Weights of a small GPT-style language model, trained from scratch on English Wikipedia.
Architecture: RMSNorm before each block, untied embeddings, some layers without attention, local attention windows, shifted keys.
Training: a variant of Muon for these matrices, 135M tokens.
Each number is 128 + 24 x the weight over the matrix's rms, rounded and kept within 0 to 255. Layers, rows and columns count from 0. Numbers have three digits each.

# v: layer 5 attention value, 192x192, rms 0.0962, rows 4-40, columns 0-95
# o: layer 5 attention output (transposed), 192x192, rms 0.727, rows 4-40, columns 0-95
# q: layer 5 attention query, 192x192, rms 0.0838, rows 32-63, columns 0-95
# k: layer 5 attention key, 192x192, rms 0.0857, rows 32-63, columns 0-95
v4:121104144140100122133147154114089138094094146143130074090108082119134119097172134127147108083128175134064134092103121158178110170148174097056172159100101122154123143136126154206186127134148082114122068140105078156155142084144073190146101115123156114154108098136101115151060195101171101161
o4:124117045162106150107088130145129144138105129171173118139160151140059136164039143118093170068108144147131122141102116072135124181055031149139099109124186135089094098059130056081167124139111178088129111106076156047068165151103195129105142113117119138149094156119132156138132080144137102085
v5:174180169147158145190126143163110167136084128067177169125122193134174153141097099119156146133108168120134091196130119176104098094118130138124081086139178135052181166126155140158175155139126138154124097116103131137129173115166167155155204163120104123113136128168132128142096147159144128067
o5:083162192165105095081132087071152067255129088144077102121157058110128142068183181125124113109114132134079154020147101091171154083160099145105130137148133106175072120115126096108079153188083118127160128119105103143121166140136094078045083160103157211113093159117097108120082086154111125180
v6:143194100132149127088149101131113125169117120140123076119151075150140100123138138145138164149180154118155081105133084112105119108105081110139139174126151080149153158129107108108118130171185131123128172109127141099122179127125081095138150133122111094094163123080158138153119090099098083103
o6:109073145111141148195122125131142087057107089125105190172116202145150109136172074117135109124100088138136134139090126142159105165132186107100165104135065135120106129172110210121137139134072177143113164117108145157172110075131127148163091158115116181136118090149148125109104158165145155152
v7:088151107084110076139119124127159125080141181132191093095062084143080149140144162138158154129189071150151113064119152113104124147118169151134155209087130079128129089144111116100157146140158091167130131144154113125138129127137131108110114133158087104117092107068146114140160100088129112082
o7:126105105165168130124127162157142160074103133067120123164182200124132111128133059099065106129143082138158127144119122127128075149116085128122130131155116153104124178132139119126167106131096108087078116119119122108113139106096131196147118135116130136171091107208089164149120119127166099161
v8:132183108171100101081149094093136130136153072175178116107117171180072109143149129164141140126150097059085127136120109114097154151123141162132187113130184144100144162165126147081102138120135104140127173184124139132107159100083132107137141153098140119094144107131132123126156150127108118071
o8:122095113123176135177110151164131110066124131108112175118156128117161164084117108102113108169137154159164128120148141158147106124128180131152156114147059090146138098123089154158165079186149118142102131129153170135193072148146143141111051054145115178119146110141114121161083106132086131163
v9:139148157105080181115074150145148132080121112045135163117142140163164116138152117139140118145157137157180034095100106124101135089092131179117124134163108120105160111161192071060105155136169132158149180151097077124095122122168087110141103136137112104205159128160116109120114122149112105092
o9:157121156130126115181142109157123158160132141178107110086148122094135089153154086146096102093071086128117121141153113161136103100147063115143123101187155091128126106182120196174134133135095152162125133126107149123163162124146112196139148158118125189052048078104047124134094164175159148127
v10:091099109111168097127142064143102105082046043123152108185095108214134041132174211111175124156142076099118099086151147066079154092107170139142149100130152075140145155140151121144127125106130184142129180151178160092086135141122141099179139100166158083136089113085143161087111135066117070113
o10:180158146154169159123160149122118095143230144065090124105123164112150199145110011153081100177156159159100130149175132127140146160121058138099140138120112184123050097159068145074120092118097085129097144124143164122146080145083121150163098125109114179142182085143143111197134106174145124121
v11:118109121106077101161108080059153075129135179064109182121122106032146145135097138142158035169139199128117196149120172130168120197089139122108187112138158073155140091161149145164173128115109152110108162131118200160204133072125193134170080104171116118188100183141161130155127115207165184103
o11:100154091191145165133129108209125101100088091201088059102096129173113120128151146114110179123099095094121120100087125067197101087224133113115073133136184187185136139099128041169139114114095063083157127161103128096058106155119112159000136140097171145071150119099180158143147106126137079087
v12:145132117158118085166155119168129125126194109128119111156075153147129141162128183089103083120140041186161135157125117107098115113157074143095128130130106180132127042118092106118139151120146125143133118126174059149107124177098120124097146087090145175135147132032167133154123137116179176166
o12:095162158106128143108087123097104166164108180101127083152157085106135091111135043179124154114109161065109084108136144142116148111162166106149147105147073060122127175142139139139117105127140144171098166146141191127139134123181094123158111185121115043096101146191098097143121122129075141062
v13:159121108115132112131139163168137159103202143130148156143125113155101121080128115089119146133098130144112145149138132128120104134141119140141178143124078173152142088153133161096095197129102069113116097102124068075172078141062135125184121155122163184138116148133136100151170112156099114127
o13:097116169090087117089147150127131161125073167152096109134080100095139121161151164175157117092147118094153109094126148109102144111154138096137113114155139128114141165084115099126125123131182173163119137141122124089055144129139174091091141115138101080117121126194089081119102087123146149171
v14:164121122108125164106105149120090130112094168093094122100185135136122153132109182119111147124127135146115076133146089126151067085141103065085107080125135114148158126156162062117160158149156174116127185122135141135097163138152147170130131100112155089177169109083128164144124131127155155067
o14:089129121141148176180125106180099119161155120164159169168093131131145067109156065108166106115075117160188158118116137126094155125161128152151113109128105129123089125140131128119118119125095151162118141111114115124130163149144113103147125199118128168093099120131143108099102149124077128138
v15:105111138085153090139175105097135051127108146099162122142112127135129141144138101129105138116155079129141141066104119095097147121147161104081073093124129052173100141119117101158154134152122165164138120159121156116147172118132125092115126111122134129152159117109097130102140108084159083150
o15:137122118165159183131088109128099161080198125158120140146148103105164129128133155093113140164128178139114102138132111126166167142133082115156183111084104179132135155125147138090155142168073141059102160082126117125110102127128111183147141164096164148143144105097213140178110138172130104082
v16:112148121119090117118106091118108164096142130127105113086096172167178107074047166092133109153142062130140098171127183108132138115165135137084083059188102153121114131145190085151194133116149255159130161082149134159151082201208094129139184115100163082219109108119098171082146174169158124102
o16:118139174101140186123160110135096183152133168068137153119113115086125138115161092122125126104096204139114120105165110110036133099105088125100081127096170072104141056128117093070122108099131010161189156115086071094092167133092164117175135119119158111140059100098133038143122168121099150118
v17:099105111174083106130139102118082080140142134120071166154067094158121116085106166158100057133094148138121150149192185109180133152086119157147163148146088102197116160144188154218013128129066126071183164156067149064140130094116134120151093062153137108140131156145122130201130109140152124189
o17:135129091131097154103165133134112149054102155150178140101110154096069148198090132179207132123170083113085109139122132109141109121157156190111086149079182170093119079054113130161163078106172117114100140101173127156092078136140155153089166128153144042134145139080145135127187128138108136100
v18:112159120195054091122143050116134095123168133174111119160069131152084202098129167105079103136109085126099143192180129065141113160149099145124138140130127140157110117166165139134089152146155139169144121061119097169115115108146119146086151092085126114045128098135146173123137130119151161097
o18:119106095086094139106102146119069132071072167053177131124178163069124078160128102152165118129184092119163141159095127141103097097094191132153132104136073065101123149082104131178138115082126103151091105177178177167102081150163095156140099119119133081220034120097080121121116153095083156093
v19:079154128157080127086171134161128105191103145128089141152160135166112057118126194174119112104163088085120127127174101143169140113139090119145106161152133104110082152100142100141126123131152119113076185137183158104109180101114147140156147140173114137129155158109089203092126129175115096149
o19:164081126141120154142057093160105093116128133160109113135150121109088106175182032112140112103134159137122065191103146153119136167087134152140145109105115138108164122177108132142130128135128193152145101106117138171208029116172106106137112157093140112115117103092175122160178143063123181132
v20:157142158104142117154062086088119150139181174105112112094192117109178158200166102133126136147146170186174155159126128146119119105095094069180119147116076153098130095120112085073085099118125166107131204102117136158106123140143107159079100132160168092159150166118164135171147114208119174073
o20:118128138086082120127194139152133133123090045145144135136094148153162081114122158114096107138066108033130127148103078149129109096211229127103120162185117128150106118170226177168102110108168104117185092127121058138107147095073094110073182140136115113109046068101121044109147176113150110096
v21:115128066089090118104073107120134114120076079181126159136097158166128113108093093171094158154058177068132123157152086110182135132125106131179166116067140120210086152125169083096131130123081166116170165161123163099135171088180157173134162092127101101115195124136150115082123145155134135109
o21:132157136133156128168147136174111085122155153111158145100165127121160102132148112056145153107164046167116147137131110140097106107153174104185142130109110125127162149123152136143174129154166143120163123111140146197134073157187116060165076155175131110172111073119163140172178152109126132168
v22:133173137126160172099123143083120145124167176139133160105168121087185169128129099152128146171084223119116134188164161177084124148162102109214189159110168150144159138148145140126118135114007144107110165144102097092094175091111172152133143173184150084061177112132169117173149115132107148100
o22:152121122128149061135159114193148100090132089104185155155080109151138123172100170105169122155146023108193151083091148082119129105180209132067161154129102097145125102127137102114072118143197153105150106124095168177125112215138139123119104070104097146178106156140085110111152147113090111138
v23:127089091036159111127097136094092119041160179141103114103095111092101104177209137102105131163198209144140155038123145117196066096145135151114130115130173140104210078151115055075168111123179135105150096164171124128108084149102102159102078116151146090207098102114136119119165141148172228034
o23:071190087157136159194149168181131184119136135132157074137126255187171044098075093110105156126048078075133159195074134147111062134169101159198089123153082120116091144207181124125178125088111038161141201132111080131070150075114065136134121138119108158069110142169144129119134122149121122133
v24:083103134141094083089077109135123108176110165204064105164143181135106128139184152128086143107133100151155160137165113092109092131099089101116150157080103149169140138145135081153124093125125203094137157143156173134125148099178121145122201075148176121130148154054141186072099185129148150126
o24:137145066098121176127141101159086131135136139104174112139108122122116110102098078080200147142085085133174073183137074199106136123172153091184140135127100086088102071124110123089141152107126148139143115111157132173130097153156093115151052178138058086169075097121124104163181142144123135144
v25:059157104116096174125151100100213142103101139118202140114032071073150082161069139063175164243160132076176064159096138143121191110139149172179109094151202092121143134090191176093177136161160169140085054086116152186160103144155141168117176166077135079152091098146102166115108131122139087160
o25:197148166153178055133083124171099101089185108089119107085194224140099170112225133145084116058154155147027198072177166093155074131080103138071167190172089087148163147174034074145127098141066077146165150156120127120111181161134085138112057114129186231109134110119135104072096141125063127093
v26:123088143115112095109104141127085126113141125141103114078121160124104170112096141142108138075109108147115171140125167119153067185180111096111082088129081129138111136145144103143159137161129195142151134124131143127169142140190147133104132111177159117131084112103119179126132163149139154091
o26:121161089119114185142147109133111159135117155096156137146137135131146065116095123060109143121132144131160146108117089097077144106128136125165135107125183133093118121094186083103115108092150116117130171105112103107114142156089111117125128140096083136164130143094152093122148126111137131120
v27:149106115131141112083152168059158143126128157200207168134103106018067123221214117048113143090193132204112189083105113163128124142140111140137124125053171168113124095091082105103120119138158043121124076099158158161144065097073158125084119153141102183113099185079085098134077183088141239130
o27:099148137105146107137098130195159144129114114155066090201135155209129098061099144162081188110085141056151156219080102149196104223161233110183145175198134080165156160174083114158197124138088121153125125211114142140171189105142086117093088101130109080141125092171166221075128123107141108147
v28:122156134145147167114143132154073134148151191120134074118155094083182250114093120140126126155115139133064119134147165150084095156140161103154134132108112111191130099161078170141144123174071118159115139144078076114089152127163084133112167172162133131069157056075143118146148051121139192115
o28:164089102151120091089141101082127090098135068107185129143095141101139046170114148132126132131136109139207142141091127058157110088110129164055131119131104126068072138068221186110086136140109137086148102108118169137029133162092146178118151102092111145177120129172134137129071124106099105109
v29:165147161073171136143140101163111179076226122107103121116111156134155149151147107080069150148141131147145131146119087148139144109139102115160115096160066163104108120135126141127121145132132102132173088135126115168086121199131176124077108182162173162110162118112141152092125080139148126142
o29:172164104136095089119127137085109127173119163099146133140155089126175115106132141137168117130095107090109148104097153132087129070187105121120144092156140174164132157136145149069068107135169131157091145086155125152112139183156059088196126133090094097108158160211128079130133108114086148112
v30:106123134099138054155128160150103109113113075171141153150093160167051060085110136116162057158187078142119124075100147067213151104103126146115113141143058118147136086160141135151114097118187063084151127180115176169148085095111144063185096062141108134158104133131083077127137142132135151140
o30:122092094166144196133121126111102185113121198136071129098141115100161162152137103171074138129154137106051094206123107204130130196143102160142114108103181143114126166120074129155167062178105100123125137120181096079153117091122089150108122170143120067104147120119148118158131087172158147145
v31:135151102105118101144152091126104132077117116134150187175118116140092160129113114169095153203159136125154130124187090060105152142074107160088139075198117155196142108151150104131091187110133104181175172120118088088066106108139124102094091113130156110114139088157143113134119123141123133122
o31:110158097130119141193151163097114156078114178111152104123114129124174123092188119122138133064125086125074082139098145175163113132192134107154125109153109121113105155120115144131169065172146133109080160143148202158109118141131114128141176140152127142148148112109094115172107097146144103127
q32:134151106134129132115134142118122133144132130117093151125149131119143138136120130121144104154165109134123098115128110138146129111163127153174112127087143158125139110130140119118124142130126105096149116148104134140146108122144133157134147105126118119131104176152121137145132131124136101129
k32:125115138113121129138145127116145117119134110112149144105128125120128122120109120109128129134118116131140139130124119128125121131104127137138114120123127132148102148122115123126131152116121151131128121135149117138119136145123114115127119132130144106115143122120122117131136116139117138116
q33:139140142167146120113134127112128125100180134098090108119117137117175146099157160107114126151128136131107149120107135118167135098142088125138102094131147166174128140164122136106109140139126102108133152119149124109123083115112103138123147115110163159126155138174158138173127100158100091108
k33:114100126132121140134146151134120119108127121122121142129143125148137138138137124149104136145154112122162128140137140119137137141136133138121147108120108142110096106111160129121143115137126115117094117129140118130137108121088138115129124139132115120137142142117147114129135118131097092123
q34:157102139098116129121106124117100175127155121124183177135122117110069151108118155121111131107122174195108122150190127088114142132096154169134128119128118134068113107110085136140127099110164185108093129141118080126078151127179144173129100127123155133101108148123060118099125155108153121142
k34:124115110129148115146142166096177145109142213103160125122124155113185143050202046140079090120145150174075117165096085116143157173105094138182217085219190124171132165118059148087094154095157094092152153125123199157125175149117167103186127095173125215105128092065102110116094117174185102123
q35:126110141113101142123177153086111152114124160103132119086127134100094153106091145146098150149119138097135167087119133128118128110138167145143148126170117139129078152112134129153125106163134110163124132127162054134085139125074111061156121165136088117149133156153100145161127129102121110113
k35:142135106128140133120131128113105125170130156092140154151128130140149104140146092133136138113113116138121139142136110115128123120095162155175179102161086131143138156119107115145093137125096120121070106142112132105110108140146102139125125109142097149157123106131129102134128129144125150130
q36:133126105139128119125121138103121111128121133124143125134115135131116120122099132145116139129139122116148111128105115152148116129135124141156120154122119137087122095139151132130128105165132127110150112126113139147139116129129125183134120126135094112123137136122164135173115119120123110141
k36:141138147138135122113109116137117124159125132127116085146124137120099129112130138114136152111133142122111104124118151140121101141126126114148120086146110118147160132106115129136149148124146109136114133149094117118122131134157152115119120143132134128124096108125107130114138129135148151143
q37:154091085120210111168048135172168127091156181151134098096113163160093078105147081154156087111125140181124115158096148094079104184050095095116134144176155080094200123150065113102157105138106118158123127113124201065088148171138157150165137092109154124128136112138158146066109079093133158184
k37:186110115141131129131109102160182097080189098144073180112128171111109145165115148141206060153159124145113117113141169103146159074160147112029101116119141103146143175154133159119114130091102123098094100050150116071122123102142119130072112095139141103096159118194172133121161114119130141154
q38:122078197130109090109177169138106104136151090101178143185162082108161180172193132093035160158147157163116120185140106125149187076155121159183180124144089186200069145063179097131110107126160162082095135169130132166124082136117119169121088151119098106111101091137081102161105129132099086111
k38:155088185135089109165180152124134103122132114137124160113142142131148107144117144154149129127150093127175155143128137143119172106169105136097161140130111132182108199119169080130123127128104100117160131085152110125100130131097150074118124141109101076158128075092155104112129100155102103111
q39:119127093158128101126157143105097130139123134127152093118124108117128138112133140165140109134125111112143138107123157081132102118109124132156158103129139150114158107086146110149141127106107163129091135109131098121125154145126178177123144175161171171145111127113135146117134122143078119136
k39:128118116180194141122097156173146130103110147108126156148069143145088112109147122135114122101105124167118151093137146067110089157123125147123146127143145156076111106055080108143103134114151105137110120100129125142131126135118129161151122132157094158135147110162125119109131127153166129138
q40:107099113110149103128165103118140100091168122163140094145092152108144132137113133120149136172117126134141111131142157116142177169127106117117137149139151126134103128133120125155154121105065105160149113119155145120104137113118139137098134098175132122093147115112137146111143126135138104105
k40:167139141175115130163147127124144070112147099144099128169124176127144156104151141129126159124114113194113138137147157131118149133157124122113174117158154147119091119098111132094145132145114129111140143125140110114144127186086130150123128088145135150144137149078128098133152129152112112119
q41:117121147134113114116127112126088126147116132153125130111150103149106180122106124104123136115127111138137125149141070121118111150111121132086117140108133159115125076087144153109108159132118153113106030088122099065164148166156165103117144184139183135122134132133129121168126136123155085138
k41:137101169107085133096147147144092107177095068154111136100133115119095126116123145134159140081074128155138101165128149171133148155090141147127179124120155182141123131084092151112118089125138103080125131107130113057148090163109133142154165126093158135145160120092114107142097114126137096133
q42:138143132122152134110132106138131118098135111108146144115140132134118146071115121126147112085133102120149157121187119113138140157121165119118193059157184122151103119120104148103156124104141133105119117110132113124110191141146188132139131100145141151137109109107114155106127140119157114145
k42:100114160149121110135171143105078127131109124112138121152136127090115120117136096145102161111083121120171120134110137130126131126123128137157178097115096155103103117138118138133129103102121124151140162131132098125118127160108128112099139088146128148119104154097122118092089121144107118110
q43:102112139154120142156150177139177102076145131094158096128172150107150128126145103149068125127116090117147142127112149118085134109162125147115102138167156110145105134156119100140147089077134113091163136092137132112121136136131145111130114148132178090097090094142125130124102106131123131143
k43:116106094127137129124098111169162141124162089137132142150097132126135126159143120123119131149127093126105104111084131121117110124173142147139058126153140115115083098155141116180118121119138105094094088116108119132155104119090130158115166091132145121124126106170120081163128117101131122150
q44:149140172155144115145130123114185113171122119141120147145127126114121102101149105125107086104098136171161157153137159103119128168165114109130099147154127135159106130142154147128104176069088092109147127144128129077123180105121173114129157117122172145117137139149134118100119120138157087159
k44:118135149113125117110103126121187114142137144120079146149111136098085162150105168131134161128108123131103114116107138148074151143141130152125149134144151137159136124141157170144117171083115121163160129144111119099140154102130111123127129129094132167105152146141106168148157128154128119134
q45:097115127077139149116137129114121119121060125142133119139091092135108122142123127119124096107136160128109131146098146170107098132110134109140120150128164113089117138105148164147131107118124118138131112126117104108167132124129098119100180148124096117124107160150123177108089156146117153132
k45:150113118116137136177180123078120117164132102119157130124116083093098143139147146150105150150125125124135147151148171105126106131144117135142128105141130134130123146137152123125129143172128097112131125154140112104092182158115122113127122146144132107140109101116113125117156162143120105153
q46:074132147106118133146149093102113108148064083127133143141123136134145115105177159126139159128134152117151162128124090161123152143180147185099108152111122130133081109111105141182146156143145159139107134115166111152157139131138100124105177188122114103137086162117128073113139137148083134090
k46:089098166094082121130122152131125117150119120147150118145133105152124141107167124138115127113143132130158131156133107117080145123178119139095162142128126104137092121083122114118163113105105123089116093145131133129124130151132128114142137161135112063114082134098109123147108140128073105155
q47:095123188081089130124072160101054110205120081159094111089162088104110103171113084137112121127076139120106061150163103180142148081112102144160122118112151132103108110146150163129102180143120146170146157125101150153177114099113112137092124182096139136107101129107124109126071168137130162118
k47:108120148097115147144085112072090100184126129144174070114110095126088129137122107151157137083114161112120108159175092159118155137100127119131175156151173120126110113159169120169106136097114173123084089124155137111151125125146124123076124128110133101122107117085110094105094140150122171107
q48:141163138127159098131130141115158126117124137143127094109096134130146105154138179157114070130144113092141129133132104148126101141172131122128139127132113114147092137152156118132142128119137131141095128116115133128121142119138137133151130137111102130112157139138106146134155094122137068166
k48:123157153150150116096150140129111124140129115116154134149124094111118133137109113118114104127097098131143143101120115149124099102169110122131120112118119156137132130113139111140124167159140128114124117132117114141124119129130107099106154132124120127138154137119147117156143126121116143143
q49:140122078135175106161140116111117103104127128136133096108108144141144125103112143113125156119099121116131135147109130129118103136135147118110117131143126121127099119135146176156160077118141119160118131123139155130091117128106127098121116154126128109114120122117124122165124104125087111116
k49:154073061142116143140170169117096123101126127101120153113134115121114104134134137140124159134131117111136154145123118123112119105135092138141146155114098121106118148102189107140160105113128141124133108140138145131142132162091128131141115139124095074123168132127147139152144114145113099169
q50:183108139173141127136124136118155121132121115129114099123093142108087154079128108191111070137115164130134147106150121102135147157151121140130102111102152144131142120130158167127129141112157095103179139133132125116173129123129108142134107145118106131114130142089137163124159133119142115115
k50:119106121130177154112104111176132123138114107141099106137125130127111129120113087110154132149094159129135124099137104132116098158147090108121100110112160122116161154130127126142127162133111126134163110152110134114182111099112088137120138130108155135099121132115136151146212127127117168098
q51:103121110187137108139109141119075106155085121141073096067154135135129113116128111082074168141104133132125076121118127163121150074126144165130141142123118104109128112157194128141126104129116084147116149138145160130171092143111099146123127125072069120134103166124079120127132137138117115139
k51:131154115152105115097131114181115110183141104151130139110115135135096118150104115115150162115133165104126106157168145110142104143150110164131116151132102153134132124157154064112199133179135168109147115113122128101168093144116123142093088124123130111148123120121143135127194136104133122158
q52:103094092186116109135125141120151155125133114139154121089120149105121138132105166126157101121164094118144120139143175120088116119133140123093110194145131167135128148097130130170103158141124134083140074114152090104095111119149133117151148146154107136128140128130094168130112136120136140129
k52:163099138153128098159116119154115143158150154119156145130098178101137123126134130100132115132141127147146106128092161126084107121151129162114107090119133122121141123147092156113139140144149112104088121154124118114126131126159132130129114120123140119147115119106140121162144128156131149152
q53:096147111152120135111174149086092124124093114109131107150151094119108166123113153157073120118118112116179123121122153174138143125105127097168148102093096153107060146142168144152122127114127112129101111151170107138177109120130119110060127123110136075145091152155112137132141146134116117093
k53:100166107077146115120096122172122149119179113159127112147105120132119163159113138131144122128156141088106126125138140126110128156129100154139103095157093104153093126148147072111140115115127137124123102124127118121139099112076088147148167087164131131139070113146119132126144094091124104126
q54:113119154119111140168165108112139098113107151139130108101124182144154125103123133138148133152148115067170166110146094137150102132111112116139122167172118127119153083159141118118113106140104146099132113140117126148130163063102162130121120157141131147152127111086150094100172177157096125108
k54:105109151142121125162169165113120142134097117097168107113166155134131123093124117107123120133148107098172151113142127144133146113099163141102167131152102135166163124095142118141099105104118171113140147144131120092150105111133138097151115127116117082103157113111159103115099142130083144087
q55:122132119128106125142159116162146131080151118142148106148117126119163160141133146126154112125142084113131149145128133139091118116141087128096129107151101086117112116158143095128160117166090117123116135119133139118101125118127121126136100130147141153122141092134129116126173124142095122152
k55:110130140126146147126162150105139153097135125120167111109118143137141129150155128101119108127151128136103095156118119136128109145163129130075112110124151134148128114167087112099137162096141131125092120132141170149105119117128161121131159129144148124129133143084134113144123133112119117125
q56:166166161119119111143142057151156106182112125172108109135137136125152117126115127119134148122117146115108162138150164126145167108183102132114140086135150138140134155140077091127090116122139136098199156112142089173151146129140119110118099121158101184106136121140174121102192146121127145146
k56:094144135090129134132109102086147109135068129139102111104135135138133116132183138108147100089114099093098145140157117157130136113153137104116163142149150134175140127163089152112114096100127117124164117107173133185152160118125157111139135141141112164130115128086100101153131158151178144132
q57:143099084183159101168147120096147066098129132129117159162111133097145147110153155110122098128122142158139126129090121136149143134116168161106141141115134151126175196077126174108120134126124118085143152123118142121090154158067157156079143116110124128115155143130106128143124116159142118130
k57:093141121168133133145137072139102111124157097088104077127088133101123102157137150113120111094145144117143120114122110137104095141127117130134123115124144156139128169106082182116103148091121130132115093162151116090143154186121121156143143112128133157149127140135120141161100159132136147138
q58:135177179133124094116131082136144110150114122152117141163139140112098140140094148144166108103130143129132099112099125139180170166109132126102080179159128095141127125122129095151132116144108154129099090122128110136082175129166104131118106184182143158127102170149098128091099116138166174145
k58:141130154178083118166137117093139123136122134098109146136106143083091116121144122139128126071129110125105127114125148131175133148093113119117190151150201110110159129157146141127104150124109136158111143109126146149109166139217073129138113123122121115100135143125074108094063130121139149105
q59:131144091083153088143152100113113142125128151109155107158118143191125099120098107105165129148093093080144095155110157136142117118173175141180120148122118121150159123146132121138136152095127146162128137136147134159168132121148119102160116114148112104133132114102147121122161141111117154135
k59:125112107152137106151149137098138123065159116116149131165129126195162162124151118135109080141116105131125151127107135122120123100166133114148149173082142129129091132139139152123133139111142110102129121116150099160138115136134141071143120118151098124170126127163144089147147156134094107118
q60:141173121086122151133093120156122117105117120121170092145120112123156138147099148113128138175111154134134132118126141145138108113130114100136128132110119147091132118093141105123120108150143115114119108107155126111151085113100135106129137111129169130146105078106149160107145102126115140122
k60:128080108097134112124143126113123139134127143123150123122160111142141116149109144149129172135162137113148113128139103104126116100162078095143144167146090096127133102133114102162154134107150130100168139138079133142157112139120151138147124178126097118127131088088162134111148134122117128113
q61:133141160138133135126161124141098107162149148157136146131125141133152113111119109110117157135102116114131086122138110177140140115128136166169146137142083133125103110137115126111130098146142154125164153156138142153132140097089153136141143138140160121099127107030133080129173151123136075138
k61:128125133125139159125095121106095106155132161174124095129129125093144094134131125091127083113103077112101138119145124206137142122159128124116114135139122102100157112134167126100102110126121164122166091179168148141163134123162119169135127130137103107088125121095135063096140122125159116137
q62:127123130196133150176103159091117130158118118084122092135098168144150131101149137115073158125087110175111125137129179059140137140105146142128158109066108118147141134120150168090123069130129115162108149158144157138112139156088095147177112112120144095104179126119122139133121115099156137168
k62:103131092149134168089113117174128127164123159154125154126112110151084119135057127109146172159142166081133163145120134152137113113113099122152071144122102176134169124143200098131190122154107152129112116128139096131165094146106115180134151103172077115125148142127132124133192096076130131161
q63:114106117144097132100086105091083119135122147134112114122148085123128098133135132138098122074124143198114118145165132092126150129148120131174115108124178111113191120114080158108124107103163108118113110140132116158123141125149114141128134125115131118119130150130106140117073070116140156126
k63:150131140140097132094119121105094151144126144118131120148152141126133160163116123123110112110106111115103083116126118149129142103123143139147144126099165134071132124116113139138118161117094135128114166131104110134151119141173112160122140150145122129140100180127110146113112121121123156138
v32:156100110112145124148125155098163135131107096130125119182135126167159119113162099186140169147082135146176145118146159089148111137127111136103116135168147131116100102068135141098134111126137140160102136124122141130139128124142118087169141141135102108083151111092122119157153140141154123141
o32:134108135141115123135126176150080132109091126120131126101174122143116171129120143130121128181109082105174140124119148159141130139139147148178168106094103150139169160117197102181111149084133064108110092155113165168193148120111130108116114162149162109127118112131104135120118134114134138131
v33:165133152139164108138123132103085121095113114119156167153154119172121128127147127094106121115099090067138117109128157151140161150152122119129147126132133127142136139137131137115122134138128165125140093114110108088123138111084141074169120135156120135188102131112115135142122094129145149115
o33:122127138133126125104146143120118136132154115130097151135066115114108141169126150132163161125131146188149104122100128139154172099117141125110149095122153156147147129108150115143122171080096148127142143150125156131099144135122142176118122124125133147108130095123133182121132149159130092133
v34:086136142089150128143101141099141155128139105184141096083128130110157126126122151109131138137123123128135133135117131115101110112135105105126098136121124096124112110148126164098113124130132100139098105120124143122174146148159084127120120136154139121098118109163110130146137120184119111140
o34:146106117127122137132100136158145128126121139090132106101122110128114127118136132088127098142127139168102117148142091116102136133136130141092099157165141148128142130109104157115111098059175132119134090156142114093135150137129136094092117100122168124136101097110115097126131151118138120154
v35:078137116152109094107152127107120149118132112121110118132123117109159097103131117139132100104159132113112117102128131076147195134144099106121150114116168073081132139155128106102153115142136144123103148142133165147130151095119111149105146115128131106112121133122185145135159117099139112137
o35:145150133127120110122147110155132083137101125136143104178137091140164147108122156116161149143140126111116132129096111144106115138114109172133128104119100128099143148076118096145135134128107187086142100127114113158150132135137135077141102118107143163130127127114094128118086137109179116118
v36:151105120125122071117086118121109127165133133120114099103153155179114111128131114139122139092167130120123092140125150131131149107137166119117114117128150138107112128113109134141074147121180149113143085160167130101163106127153104125147141168118143114129138196114137125089119134107131131080
o36:125131124066116151145142129151068139135113117145145146124112137109123119119112120115091143153102130151141125106140086134130112145094109131145124140084114114076159100107118151108151131119108110146152189141135094183145164107107119132128135102143141132152086112131127115131153128166140103081
v37:111122164101145167135122152126175082146153136117099165113144139134142124123088130128142140146108158101143141126130109095142200121154128150119090078157124097139141150158139103150115141173066108108144154172144139104136146135095147131161162086117148119079114126108107178116134138109110154177
o37:108124129140103143142154088129139135131115094145107122135150139083116132130122140122115163094140146145141122115168149141117128123113142149124129155112110159133135116106107151148110143129170155112190098116096088119164164118127154134139118159123150130171156139117147092156168121122161118086
v38:150131143096105102193136125116128104116180114148129108139134124161140124122096115130124153127145177159162105082161156100159113101120121097079131164115172142160128110144129140102161102149168153145130118104100109194125104112128111138119139129159108107139113134131100134158101104116134111172
o38:105136148121101130150129134136130127086148132113114178117189091144105126194143145129117124130116134142111170150146138127112176130126149126128134080104134132106121136127085125132097158070102084170120155073126098142141148118142116085141136127101159134151102120141092139080085165115128170123
v39:138148107149147124109107146130152153126152133122130132092097133103095122132102151109114143125147105085126116137089121164162067144153074159090147129123135130113151155142122148090154123137161114160099147142061134146146126107134115133133123106131164129091148116145169140139111117152166108121
o39:128108170127124103110134140150149129127101132101117126168120127148132105126149113132129074147084162121111135141115111090114130142111125143115122152087167154093136146095114148130117130122155156121126107125153146105110142139157143104134147210123126138137145114146103135127135130133095165146
v40:134093126116109126102154140176114158147145129123082158117105134139099155088077139131118110123115161183124135131143139162104149133097138133083146183104154145134150101124126115156109134148093081163149117138147129096133071132100096129148144170150167130141116133132117169165128111119131098113
o40:128158151129118136131119153121104120103143122138153137093135142105109108142146118143140136098142145141132113144116122149133119098078132133158077112133079149106096133132147167126134131159127151127081114152111149118146151127134106182109120106107106145124150131136122088089096130129172124099